Each number is 500 + 50 x the weight over the matrix's rms, rounded and kept within 0 to 999. Layers, rows and columns count from 0. Numbers have three digits each.

# down: layer 5 MLP down (transposed), 1536x192, rms 0.125, rows 515-614, columns 0-63
# up: layer 5 MLP up, 1536x192, rms 0.137, rows 516-615, columns 0-63
down515:516487498480524423445475466443454578461574569444538470407481565478489382424548477526602530532412475540495417440502565457513496520493444543518473500452442452610609500539515436564517498526449589
up516:557503498419444502455561517525514547516443537448701589560526520515545536465484515517490462530553441510540504467434501476551504593572530471500531402443554431562483477561479472411535566439473450
down516:469537558430566556559637483601438536355515565483489578391433540518536480440470519571419559548492464549575631464481507358441485641507570428480620537435460552539595484564511466498556566510508482
up517:461539521471464424500527505569558441486473379498534566735477444550433547549506450482472541445490586503532465515457429469498415548557489533513475453468486414495481481529537468507501600459533565
down517:493524421474516622499542493565420474484550532484501534478489421545589475439511532459504358481525491441511495480556408493525475408565506489511474400515422431460533454573506444523463589502612391
up518:551502508507456518547470504538536527531523461545503454464422422499439556479491540559458458502554471436513551458559526483470541472508504496465525397484401519448487519507529524410503400436469543
down518:474493479529527488449440466404488511511592426452372495452466577467496501482492571455490555536510456483475514520499506471466481423487499473514524549538581571558551489549450526517525502643452546
up519:499475500571571534581462576493539545476526516512487484512513404566481489509666630487482481511543484405472526534609466483454525455480370515514469467473423507499498538477563521584501570602368546
down519:483518482507450560397572462597441475539472553503499433435586632501524530421412453478452548618593495556410462485446457473513424431583445512503546509601592483453499447578474571380489449442543473
up520:504531553443476514462505541356549565518516429558557494541496491506526545481582481597524469440527561494619497538505575527554503511507487523504555512447467509551445486518512558439544496441538521
down520:568476570490546515524556518441479529460619429431502536532506501431566455441497511559534590518454554420539505609476547456520552569545485493470480436545453491506474560528548475473508480595561537
up521:558566586442473389541524503526539510467474509486530519639469386501573482525522485502455463545485600541407561417524525515487479460503409456456509444418567426562512458464506494538504498453471441
down521:424478439428510526525527482469443695536533504462506514477477513523588523472512498531481421506492499519569479494553487520439647439448482509472576481593445486449477494559476603526552549439496639
up522:506509562504536540527441542499504486441532494475508530487543447473455544481569480534537499509515539515569421497467520448456456468507466569554432440507509500528472579486557483591491481493390505
down522:505485498504486494566509500472539527572482508504565436460461459560482496491516539525515468495483521511462529501488461446500546505419551488544520540519508467483443539494494592500529563418559481
up523:442507594510516453538562435538517630559470499502496462558472556529492601470523516527561535529581481495353541540486488464517475495580504489513573521428527544557566554431472494523547492404558460
down523:440510491429509587525507488463509525468471406477484573414498485601469552583495551540425473426598523505524569485485529456503571471469540507533452493457492593513478434589495495433473522469460518
up524:548505554509494396507485507575545529463466502474461485501521560553488502528504437504552570461468704522427548459506595473539597463516479470608488471416475564436519462475536502539487399488441445
down524:463487515505525559492456572476490556524612515477469527514485519528468619458407508528462397474436492515525518498493472515458430465475518502457520497522530534457515555494524534542505606506530498
up525:505487477544588458525523356497569565490429472510501579549543570503546407556509514496497502585462522507423529570465482502544487592529515469491462478447559501471483495504517472403567506466466427
down525:463517560440421506596533582502438564467519487520514501493410504426515457476509554449484493460421485506481443510455511423466483438385488521504586447537545488416529552489523477502440508483533519
up526:507514617545497486474484518459521499522444327391480607537463556511483528480555521536526578466648475520404377463457528479508509476454503546533539463520477487496523548529515586614541418453420528
down526:530491523518485452462488531470517507530502473506453540500509555497481506571540530501427493487495473561520525540538528405541438500562521478503504525402420437464454557534557559528509539429463457
up527:568551476523552608521429436495540541519497440449498541540573469625548555495561526501458571471485488464564539461537474470418411484479538480496444428397454492452561521462482500489482463437490510
down527:437544449479494503475504410518504487575500400584477528527504618474469448546469491487523470559502489553466472521512418529541399465398544470429455503408510441498513616523409522449457507509495452
up528:396464429531534547460550402563546503492455510500502439589564513443557476488527500541424572475582583516450523586491433442513488575573507485503475494421491493494470507509519510464463547584620493
down528:512516425462470415506463524390542532524498482468532494505511515571502524553516458441486410471421479512578557461479480544507571444508522518515476466569600503500545540540438502558486477485503446
up529:524466569580648411506477494524495593555428488478479523518472481486476571527627535517496483615537453456587473497469497483442486533506497550522522502502517481553505505401468418522460492552494526
down529:487516480573463519436478625505475471546554511504581477509488464486442404444523445498553417533464560385469505600549526520505531407536468499479583536397650538563448467542522555463519471479477499
up530:440510519528533554488554414475466492460450555522548522495509488520517554422410548575519530543547458466503539436389568493465527562567504481488450480509557490467488432438418513535505456469450446
down530:552495521506500594571489466509538440447561475507529516523509534477487463593569432447470532482479511505552464529572465439524495462508554500482522567568438489487522542514526458457514542532437546
up531:518431528501530460483493438468532552530436421496527512501514572475485517507459499518435575579511507512505454505507440461478472574491532491530555531529494467433486571509417388488492492386508480
down531:505516524508523442490499562615541468575456461491544475511519489490557502464505494460463480496496445470535486430560454561457454493517450531588491474424451511583428513582500506511468425589480573
up532:480461527495544381488516439533537428507497511425521551511481549527520490461492453501441484514454543472499507477533478508584455493566423548496493480472501474527571460502451502458532562565532474
down532:466520462504538549509518608493467528504468457493471497480493566516530463485491518503565455455393512524456500514546473464552517435460462497524522462490583408489526469393470366515443448524506515
up533:544508524515514419527568465532576572429445540519597506621598456503534440525496444542515589618529519524370440414504433496516576577512401459507533487580532427513461553485545540517521403513487464
down533:353530615447479556560542465445484519523488614605506517392497478520552550486452549540364543490521453502530388415463485362488486488473541515549600526525565401449493566503531543499614515532461433
up534:405487583432591420521581446493544566435488478454483531481486484487630498532516365490492580485506567488482526401549490495448542515475420509470487469486591444452513519425485507536568513490607406
down534:450462469461451468442506522437482537629521490569515499662545437460461611487490494451512533466577584520528567602473481488473516548539538464484496469489495511593544483601479490400391636579567463
up535:602499579373429565466456482460573374479496462491574439551572538578458599452619499547550473493494474425456474484568471523495525483491421522531391494547430501485555625532488676485488490543466465
down535:420502585443659381528533515641531575505502484454492522458518629482509464493457330491508389519525515569549492504474613493497450444516495514401540472480514453423551478478555474463532476494482470
up536:650521486439482378537423526434501510439438511475594471550661525475471413532456535464445485415486529585626434432486450527587468433509396548552571336556546450521569439457536531494463308468337446
down536:529555536502426502574427517507475478477574503552492526469539457514340512456569510511562718394473508409489551535490458395512419505576588499600564493489497516527454472566617501451469508586456343
up537:474482445514518502643521522462523424419439422481572561571560476429494525471484437458576607484538525500522499536501479462588531483497517530512439428577487481620504505583521512481525462493506569
down537:515493499485471561449462590437454541462438403449508481520502539506431568524642570510507455562390505498491573535458598497486511521463468519499488431497558545507499483471565514492551485489506501
up538:495471529395461516442544482417498455548454500579580564504539429554513520478520554574493510519538505454491370509477479483412506562558496518516499479491517517515448512453430477449487543553424491
down538:479512638527432557536532498459460557541486382503571510506498496512572383535493503516493609436527492567517445532472474435548554558499520498500467485333479530468548512484522425555498591513523620
up539:611513510475558488611439504472502565558495488425481430511529542456498468486528428484454463433528443492542544541509520506458491509476476525532539439511499440560592483455459435524511466414417496
down539:473483516473538531505535491494506475531609552436563523445509465583570465471540474427521560469545511486463494511522531468455483558569474491439551514496556425507523509586470554421459496484520490
up540:432510584555632568591410475501573455522489397437537495549544464427436507480510495532492504549530464363549472509472454478461494584546494494483547492573528465431500502481522595437479460401454500
down540:523524611547414581526529517402468489498477528554519562430564467552450496533503436395487542497469486514439533451491393432548552452362449485473454523531464363482469492535516475521560493567444483
up541:632504570472493524448526404505500409522447480530580435472530486419511500479411560516513455492508563462520416455458526515523508477695341519453430496492529579510489526423451583444572524512459460
down541:557482568503412506380480492530484548544479594552475543524440468487596470465441479557511534576601628470532536401526490351541453594616549500445519519415511479450526423547529551489541480473452498
up542:512512518598441558525506416493532544494469459541562541585567558541509642521501533512533526493584558564467495476522504432397490477473523492491535443374525668539493408396580524480511413490529398
down542:502491586506487608469438469587467538386438541578467421469609583496614524491587529595513469503525565514513384415485632377488505543545545507440491421516552605581494553514475586556532520426604612
up543:441522461527593514492481453506520438407415529498537462516566420524524472525552588489536607432488504486451530548484540503394505519471518455460594516487445536540432505400516506504496519488547541
down543:475517526460557419491539534543525560531513456497576531524526488467474553528555378361452514480457450596431489485500518518539488532579462520471494509478450483465538473441486456463527453479579458
up544:471500455478487523469503544488535459378519534474586537477543555504618532479549473373453477471506546499527518419597581517490614492511403514500466435566403532520468450578497504623533440505517626
down544:485499537372555430471505538574517550510549556431443475485509640467623531418492607519503432511520499454460506578487472523421490563529471528471469481532533442441504474540490458471551548537548478
up545:469540455515559489455509483494558443503518491520466476578418435587488524468522547491454524489551491506442490495506485499425457460483437505472576509526499463559516485508576427479519490526497494
down545:531539409607520433524497482492439405423550552434560579568516503493502460500448524469543472487475515509515533561504530434485463517585530468491515545511511541513455566469505522452512471499438506
up546:605479460444554476477527439410522528533483521527522492484494479458600501506615570595429470497595476488523486487542586485493515524543468526468480546532485525560509497486399455514489498457375553
down546:490524490374502367464481512553496406513569533563528573530473534504568476591482486492563515560531456548480499426527441514529410429506471520482511527523567446587493525513561503458529461461544503
up547:641527529478597520449526408569550537370486592427515469472534435475491470585502530579453529574512501425394450383468464490518609551532394483532455480509578498415513509456402546516551402434364470
down547:541483498497421513572403538469502553523566569510446464536540601561455320424470410578530652481494500541610446514565520507585459493590466478497502499422517506538492352473546535510451441463460542
up548:563510512477423469477465520472503396495465432539526432524481462465466502487466543466501419471514488517498535494504556530546549476540382523509415552502451448479440524443474486457522549533430436
down548:478479516451455460430495587525509502428448462536561511494484479519571395427540564496468528599484427489549522429513463432520476506493421530448464487409537446457460482347539516559479432529564405
up549:526518550530560429525505568513538446441502552520508574573495434470604472537558434474447519489513632530496404464550455456478462555533402492464511413482464454446492459433536435433491558499487483
down549:501525460480425460534498445489537477443561482566619547513539496519552527502502566476511566505529501437480418487515493457597463483557512513503551533480498646539465542440400444530453499457613498
up550:535471450544590412480419465428561590394454481435442527494490592517563468483527444549402468545561520551367416441540531507554502579465419481575562537412602571405502466551466543527615463443521496
down550:595463551512582580477499366555494487580588373471467581484476474584474443469563527375462509432595482613518547459578475452474448558510536490435530409527491498647325496491453476517461350505562374
up551:528497496476503539480488434505560495516478449522548414537512560507483483537479484573490575508641544443532522500514499469535460512508513557524487535447472433490477515515536555421530411516454584
down551:449527539477583501488548494526494443503539517552496606461461458383530479413491543518503597530461432562478472476528472442489482535508509464570659520428543493519392508599501531509446499450538529
up552:540502477502509482454439439449534573502436387515496485565574487573492559510566569516490491566571417510444535489513489507389451466513510496500556525461593577534495436460497581557475376541480432
down552:455529487413448471563478601440552484588474543492515534496415520501466441519431483418456481487515559465513485455527456406522536578388511495477557517534555474498415510584564523496502422482502471
up553:578497499548554449471492476368501565496431426450501588506561599531529471443539478500454481531515489532441399409471412527499438535483478476507554507470488478442531526534544514500487412486505486
down553:433489571517431479506513591551468535495474534514534498456465494437499539380468486450503453553480481480567453529527564443434505521558500491498530480459463485530437452533515557584632545564461524
up554:531520517503503552488497453502586523478409487472480492511509466474581497493508501460458516494503552491436456424527401506497523602483473464509478485450553556488458547511480605476517521451546471
down554:535541402526410481507548529465450488460573476614561453506535434561541417448516454502386531506517469545577609469557474494491516417501546486425527430447393514500450406530538471465543512542441519
up555:509495517477450521452507502508517566469523530483534424596498474442463462579555413568445503541546472581426394527532468486482415466475477525561424435462557593571580517523536562502486445459463472
down555:550513557563455567566512502481463545528506507504506446540513460542541375600471512489461530466425511437528534529511521477462561542511495507456527529470519487605436447522419463507464468552476523
up556:516559457514583479496500447461532526409469441507534513484482487486563498563501522503582566496570549620529479411440571518428455509500495495504587543533548502517536421392585469531455439455505444
down556:465493554403475563543492508459503451530519534456477504497457584444471483442499489469478441483481478427448377474508504466535445414583472540593528480507506456543544520514539475599478465505560496
up557:499525422578534477489374455464536476521481410517519496582536565501564459504491541458377521571543466499474570430577487485450452494524514493485546521450532433480500514433445481473507447464475469
down557:607511520492517426521596518512558534507449539530586493498521473487487473490541402522485504544401424528447571497505593408488497466551527503543557506525440453527419586511534448485447523472440479
up558:482498534480510517363509476551613517493483464606596433568514484502502590491461522570485455607577504508484579492516458510460533619501439473531468568499596517510440490511455507484423419450512366
down558:482489533380440549539472581498488548450538510452510613524397491568469518530605535472454520444479438469523403554504506584551521468497504518481493482483492442436574459494526590524511404582489531
up559:527486497517565443439519419469543465536456474578484522560432489482532592516566489572528515507503495540546409467567507463543490587593499467498495510554439465522388508448469461509511406461526488
down559:496463548432508562527513575547475486525500515472476595479438512578527570485499551508544499555522528447486510525481427497482446521387425530469609401497567450598539436484393597520529518416493559
up560:485543579471454455493516481537495588520473479439536492599438532521564567518485494519495515539517522512429517458584428465527476450495511494498552419457498468481495426484504596423540480428580469
down560:492459328407564568419605516552519549469491482490533397479422454517523433543470424549557588452526583529471520502487518523504495531464415512457471443526466488453486438436522556547499496495573511
up561:571570512572486548549500369507548558450454471511557558579389487539507576412489506500548516499586558573520453474414591389531426566530494473538504423381511639585514361480589576511528513444463395
down561:529475385507488581581430472534498524412523487483571469515519449563473414521464484473391445564529505555596393435613572446433448503489458533466427386426624634554510519607475513470442500404549448
up562:421423495451567578513503381480497488549455481565453447477567447544464589522589505631447541500432550475488474516453554498433503565568457508504559579423479576494493497504467498420477484587498474
down562:500472471493466490423537563447478552411495645462479492431497524468475428512500461453522515421509530493432516568572465456549572413463524527457577484472493454484528508632596432474483527465511554
up563:474500513493464518408505512437572489383526514497485519613522532543554530464489455493433477482581524508463491531533463527497432562474492519450605496407474573526524532568517564482494464469467560
down563:571458477586454505485426505453534454441447476561487565546513542598454363498558488437505559444517486515497547431523516492523536468490519501485478454482516371511513560388459451511399461457432430
up564:474526519444446497463444488481482459450516558508533487481473496557526513459471564485464535545580479489524537506447561453547473443497485492467523423443495492459478441442478586515600507410502458
down564:529528543489478451492435597499497496517492502457505551550547487494425522489526535543516540460492421531455474503433432407599492443433569491464496529540465450580587518458364512554477497492519458
up565:507501528467520459522476488461490496427462481499563484543537508503534516520549491517445534463528471521534512542487554402509491501523429526517497461482526528542573465520510507497540515476461512
down565:464483490534514551499488530519495504495538506490485527510506516515526460485491521477551525522468551494495502532522482496505527506505494504483468490519497516464449530504524492495509561503512501
up566:539474508477461417548475512411416518521485505533512485444511402464485460410583518492552532500571549547582471436524573498566487396475450547509435463457448545558543487466537542548510556504421507
down566:503501458501505520559579496511513490417447491503490484488508515496456429436540498482445595387603508415555561557543455505496461543561517507487511524349466515525475494614556508450509507504589434
up567:466504521479488452519475444506536543423377500487591544574513577491463484556515519506383562465588522488498491517442506463570523598488445510517515458426538489500545493452466581519544453432394518
down567:618413427451543594448333520539475633469493481505492497518554455637498479434508466542493590382517488437490476606488475430570489475491487584528517442541470548612464445487489488481448530521494569
up568:486491574520446486566482511494485430466526544430502489508494499533541437573521490509567475560525548431511505494559567471379441368520490509486453352448477462425567527448492526470659486525527502
down568:472522485576523497581425583390536500476462509531531543506507468444463476518522424453482485521526499481513552536511459478446486437499525503517503472507527464583596596570520523509349526431512397
up569:510528645458579404577427412536514440522479405403460532515461512476518594552536441460427523416540485545484487447412457514458468538508448555505472523492541482486605432403535450579544521525492466
down569:528509521483520386538497517556495503553487419491487540555513523521436507456566493610543562427500578488495555551549469488504598503490514511531478455483480458478439544470597524507528462525488570
up570:519456451399434390483545499461471631469493581519591484525521559536619558529512490514502555454500580587403465445453538484587594614487481515523464491511445515458576484525445528452522523554575550
down570:537548496508478538527409590496403500582505400536467398495494512491595402420507598528482517455431533577489566472530552406518452565397449526557536515531426440575540471459644565497506583459545483
up571:532513536468551546497530449498566481452456494459581485544463571490510472473451523557509465503481602490499519513468548432563466593525504480603431416506611567495467461514469542443598530497508440
down571:486476528510558520520506441577510510560514489549480497443532453556502490475561506440492582431494469509450507489542525395555539532597539483510546533477468497530433521566458494457429430525459516
up572:496441554538528507523561474433529537533482447542507516595499499528535487396575466606477466523582485509488465519547450483468470570558450489506587503506516460575485566443437564487566528442541564
down572:530588494558493441534502439561510531544553474532506515586409504553512498518487501413490496459496458438565454568511538444424430506515523492510511439564536467493542496548359494436579487493509553
up573:474518505489534532506537422411529582377390581541522502525499451477557478502481604541584480481505562570425477581507541501485552542506503506491532549538547549531489492478481553457483472517417499
down573:506521562502540511462515524501453506507573495496438479549594484508550507514489563493486562531466480506527518517395532469462530478477486460554542509561414465473529488603467521470483536448459570
up574:468439535403498467542626436510505549459423510519524504498534440508561540502546567488391481592493499466479456514467469445453484589461525503507431510541512555566588507514525531469530535543467471
down574:534507435368474529628528504507520530491450477474523537475540536499482462481460496583490481429500455501501526436483506364488466471520453501549488586518576511577555455333514510519553573501468362
up575:396513473542553518506441451563597575534498447490490483478495516449432440614502499492493495444564472480447511456476496520539529602525467509480512548550441459560495472522442499500573510479503594
down575:461474537378489469516599525493479531519510550441521506522511511522532513477446469498537411529514485491486488443533512534471530491459440506489547523498529523466470523462555480458402440445529531
up576:529511548499474418484460537481480563494521512462502410497451531508574514541529508507476533534466555528431425390427572501422540506483476509510551433495482479484516398406475544568577541509506442
down576:475554437510432531535499494460557451562481386499521551562429485522458476508504481459514579504486484521444486488524508506534454549476577507479576500465518509501506690538526524424545514584427496
up577:477504552536538482482418521424515509425480424450464601558511540476485511542533472488454567438516450599459461594477442474453433516414507504551618552454535478565588481523584460561528492470614601
down577:435542440541445471497601569616490486454469584475479454531486495448465451548510473461487346588516443469448590545475506537462530513437500494463503519485521608530531510492534592432460604576516465
up578:450509531436497443466479461471466474509457501505472560474479597421684474446499512489461533503488468526450597491440595486443443458553543482534463541466514468541552468375450477510584530460532507
down578:508552548465431589543543499490461442457543450545414537515471404455555499469569557571522541460496459567554482513493540485488468440445478490462453584561464524545392496426522528530542436576502503
up579:588457503373413432523507474465554475509531503458534544505526550439508530548517460536503539382544510493564497447455545473547562439419494563525383545511478477554523448582532559540513425501497552
down579:506528531536359583464513493525523440485536481514482580516443501547551501445478481481493520486554520503551545590494429442537472561524533490462520428407582547402411459591498487411430530534594484
up580:544449508489592384527477438441490454422399552405585529537554589409574510500513414588523609527472581475505447500434583397638530529482488556532486552437541475553490429520527575534581460471511465
down580:475453547421559460475497515527412496460480577509542458527537564447439395511526444549476519484526489539557535380508585511494522532468473550442466547400558508600438544480518501502541457518498432
up581:504466459526491573537484482543554461480496464479471455552489502384460540506532468503428472439530521491462469491544470480544600547530421519508399504515447485473514570524569474526563521499534580
down581:447505465521554378469542561522519436476498546506453584491438405501400591431495520488478454568461477511480484466524458526456506489413514494470512472451451476484472531474476458522425525499421508
up582:522446455402484429464551477555504637350473515521596560494544582473451575513549420555476506563462587583417511576432504419575613566575474529480564537554509520490548603441549461556560335489522487
down582:490462338543447536349537635546476527508504472513518548604502482429556457558607558485392351425454624702386408585481575511385571510653328483498428505542580465622536593357497507519556480698640422
up583:615491491508477468427539418401478500486474544475542579536540557511552459435515553524477501511486514545459489494481472466475526598505521476559374437463558569452519413534442479389570448425508423
down583:455557536481403517564558440575461514510551448512505489445433476468497454501461552502445449453470454537514433455506551527445554526428440517547607434465529469469529476536423453490502443505518443
up584:509470651505511350485477453487489519512485548516544393537517498532460423503493422475508583502580485450462472474420586474519500530476477517508446452423508546521540571490408487424577541513539440
down584:511439418467462492533490456508538507616473545479380473565549482461496481562509450397640499487520460476514600538451573452489580483505621483494432478524504505437524511487458406472452622555496546
up585:471521562527468518484596419511538489492485454512509611498535571489533556458447473550381440516580565515462483526510434506528502540493459461497454515404575506431495546478475529472570437461480451
down585:544512507477475543490477574474478531458478541501517446550460459521561460387551510404520492527465477484467435574474449456486560503485526488474548525508469537456458494510539465530453557494548515
up586:413537428500542519407490492410499568422487490520532526540505527606515529491556534484478613537477545448527540519510475482604496481484520540526527547438444544548547517459554531432540494518516592
down586:512523424498534588477544508516532566560492467489511439451536555406465452464412543489506562546519528606520497537438558423527502474538529509560477539469528431477467540467514528533536584437464460
up587:385537458463532508565509397460527513432492585467613496523530476434562484494484505495409547462529551453492454548479530446519516591477463515525477477464539562523562516535418570499546499492433500
down587:385463494514513482509447432529424472512467492493522518438551560506449444488557499539473479480488573462568462519544524509493473529496472594516509488496470506505480531537460529465467456483455563
up588:434546538522586414556473460510529533397469450409481577496525503534498522432492443545448581548508558502434494467528531479481557533506486465550472458469522514424573487404571542539603425489458460
down588:523531417539527449504483545495578478597576544481444484487498475443538531418546466479529615501495417496501483546516524479543535502448452343510539594462467437454519476504514480514327477493470510
up589:567472574571469466558534526513502522550421539483480522541429500431521491446450521506493453541500516473414472580503488485554490555599496490471525462401487487455456567506445458504563514390480616
down589:451509517485462554461470424475580551499452435488541438469607371507552506618522500420523432524500422480491440509486565469424518516462463501425425522556462535469477638539599524579567533540496553
up590:459514507528502519466495426570618576436509534450591490533501527474523429598470502484481503495485443455383513579497430460501551600477504467478554445561502552490434560470443580425511447459504607
down590:528491548449587477451495452540451578480488352459382492459546517550497558483455517545614569569527487593486420448454575503453493507586472500437645474483545485359491470518451439529551552553603515
up591:519507518537533475485442488483529611487393421469501495480515594425549512521508403574502494361487517610558475463380531522547462479472502520515570569471547465511543449508506498544550475449485527
down591:445526466549481519543408531472496497461522501461532517463476563483433508510526470436547499441582523517459506486552514456503370502466534479485476505509540586571532472458540462469536559530518522
up592:443536496491400506551523502511530457573512563511490451668487549514534582610574612436557500516481512525466554598490484405456484540589473491485435488410501550614473511403518571475553576528517461
down592:634539402487402489478508499446486548495528403522441539500487422471576471581476479411409460559499572494539531494400512598453519575500464494517483418515558465432520507615468581498455460458537547
up593:530516542520518545613526493460506454487480585442510427486481518434530529559520537468517498399509476450558525474501569498585540519510491495497417521472506497499478460539486564488516511486472553
down593:509500519608466423507551496547483530536503477464576579479545523529532563519526491473416532517474452509523528455494532468500515513527412474490516576556478518507478507475524463536513521531513505
up594:581487478533522559560526504516522494507540543501488510514476524457540585507527527558528493528416520449456510508472506429475540589508501511517413508492443537480499490496481478585469526584441514
down594:541538439515459540426504529487484499548424527541481474391529588492519516463513489528508512611617475476549518513513515514674463438476377505458444503521590484551432437543450576487565555335629449
up595:487505525558452563474532457487491516444513441540564551521577422483491616373528513493451464474585528452380451494535469478477545455474491457506440518402497586599523465554452526430502419430565448
down595:605526477427444393470439520541461476425536470513422527522538498533403507471501553469466597467536551553477510512575501431539560447546480523474573486442412553475426539460555452425433463622579498
up596:551432560422606497471490466537528476420511547448534501487344443545427521585510555548456499468567474395546412368441501489483528549465479591548482444577491435497601515560394560518546441553424506
down596:503510551601462623488533554467493458500550528534430481500492439457487481494531594431531550432474450533465622566594534466435526520427518476571497511452551530525402407389497462467352459465507498
up597:519557560511503460519505506472536462465474442459530522532469428491541445484538428501473469415505588540446483413515519521472569535520438507471493462514552474510475483439519446464543528419466441
down597:444518514362521508460588492510496640484501552426491574484497447512582556554505517490432496542528535477530500476566390510494600529479487507446533487529535483535448475562486439495473570553591531
up598:557547579547533421580479461372529512484425506421522438560516520463472490508577542521524499510551508488516437517512531438536483447582463498586489495396493613550617494499567552494593485550458533
down598:472483526500584438495505485504407485461526540556524487527577459486451484443448479460502527480556504437660546520479504434572406430489556623426531496422512546483489552510465467472431516449478514
up599:479506534471473510473548412504556458567548535578549474492605452465584467462537479507541536575567532518425516599419490480537574578578370450519401513559494576543513530369386615428465475443523413
down599:480481577470555484483458561514482451502575491502497635505510505555458514571512533445461488379512499449525471561528618498428501473480531497492509428446512505507517365444462433535515442702567516
up600:563551478474464466524495464566544540507441461456574531557563580519592577545498492420539456506519545538392439465485473492529571564469464470566470413435547627520470486440393603549536510553429430
down600:567481574459516490538601461529474487566468460583615516431571495558491525501494525432473395551475533569462526521497412608572527486433482469489392522608561470490409547484466460532506545446470565
up601:503475516489485469532487469522474518435489586477564463540480497594483571528500491525554549496452509438598477478534604410489600467565531552556395329533480626476485422457535425455572499571457433
down601:518506441553457516450464536489438503554531541493562494422504429458542528483575475512534452469501411596487487553506462447488520502527548490449523542488421462352567483458429540401524546553477402
up602:570567415544433559471486522538524422478499456565619419513506475401535509443429532451445434442422527508448416460552503506655585521560442505488422536595480526521452551384483614511473502420497496
down602:573493382651411518455486535647463595501432434537517507542422498520497462414523456600487546465553633464521540553562504431516598535665494470529457514558406554536405432497513488463507501409495511
up603:505498498557506516510520357426530484466383489482583535513502503441601536439578518576482601496486579536475450558523542457512577504500530492556527504401459569504511400487478565503575425563481541
down603:488409482502574604471501537436408471502480485560529538502482468500450559536502510482425407507491389520520452541533566509487493425422469825418574473554554520542525480460488501467503507477540466
up604:581541560416517573512548434445573527475461572513522417504494491448579500540463419560504497405455621506534517458471535497501472531494486502553463468383522532417500560467444530479495469480382496
down604:463529523540485466463461392571483545419436522494535492520529467466601428507485539486541512565524512398572526616610454465528597490525450491535504469513481467482515578419501541486592515533625541
up605:452541601505549439508521485441464531322414491462495568523550542515482543473515475537458579468549515568361375542484496499524443604514483501588586500411506531487572528541606478485534461514506514
down605:471482554381472588435520480466533515481529498493431474503549514461477506443479514531513398478506537455564545410535565502468600479484513469463458512528582557611545426542461517413465555591534472
up606:528513526551561508526427519423499474494483528494478537532538501500526509467544523493540439496405498466487452469531544515480537505494425511485555481506437479433532455472469475477548473520363547
down606:447476523436558447514580498543515490492533525501541473498508478428452472550500404434534568514442510463443476499508443514469396542561426516466523478531534455520528453473499483593530533459469486
up607:451459469559569491452495517495558421472467506511523486535499441492489534387568442593555519443474594511547508566464570481528540514560474527503563558416459502492503484496544473518489525428536566
down607:478427488575565464521548457495519486553423512429435484561525551605483528522430520505476528449442518514500538550541514425423507406513597509533510527403515502445524439567535488545533435460514462
up608:570518458498428463478536488569493580463518520479523452569519480448532586502485597446368470495573538497421540477463498521440540525487459502468574523441518526493541507409539538490481495449504498
down608:447497486511423452512463559456502432486443496487552428534489460479510477547467490581478546545480535556466565509570531461500483486547460499447508519480465465542484593443475449489512518471475515
up609:522509482391496562617610527505483457484532545615468443587540481463499506529488419467380451493557515565567501482547516467473515572530432528560428392475460458454500525477521450587513501556362499
down609:528482411430323575464410474521590528480517422466518399543386631530514500507523482499496544448418386518482442491485452502522434489587482496496485462485527548423391516538487458421430553372436507
up610:482494519400513511553541483472571542462468528614533557527542412440475496505548556439410505520443526527558472573510552437520548546476528490491411528514411483475490563451494409496481558502527493
down610:416505463513496496542515475584476484448478458532440467566523573402550600548484473503555582494503365516484519521415481467546523574423504511452438534531419525453493538498470524577477517479627565
up611:470505461530483477476446525561542469482469494509538538584526542509564551539491511396455604478495563560488523480524495455539457591503509477444472531437536511442476516509548450454498568477521503
down611:436538448444443388459544453498488505514546450490532508511456491535500486383503554512493536477506539489533487533571472444558499496565413507500553515490454483559520566415433567519424423436584496
up612:465445444556602443457508479521592468467404559482544494535455488471545440478499492506586493520525683452452494529493527480553612579607358527455445488525540476565435497496423494596489514411473486
down612:527478560498495417444485627518480518457487479532481523533481542535478395514472522568592549446472497507528607476505552385571490516438427503601465460349433522493508430456488546588492552589515429
up613:545502517524511454525510451400500474497449418520557576516521549522488538488515605506570448535505432491469520538483501524520453421506429553484487501486528535554538497460490468493520512501437569
down613:477579475488528520483494471536561492505549486505471565535528558513555458489387468495472514543543589579539572441515464476505419585562627450557498494409477476531456414566575523436563471430466465
up614:506468593382484480430553437481533519456513494456562563493465645444539469478471415551492441552582531473455392397476557447567511559467519539582467522516568421487513499609496473441631376423507636
down614:534557475567486556584569539482496469523579511411589481484487478486511474509602595481413502484463525569391484481550485483389503512484482521449514454469497571557596425455477513590448412518480536
up615:456475533424480501564545404572524503473538503525460399543449461557518436538469397525427537408512563473454489495530469468572471513525448538511467440512456460479571560499494448530520504563455507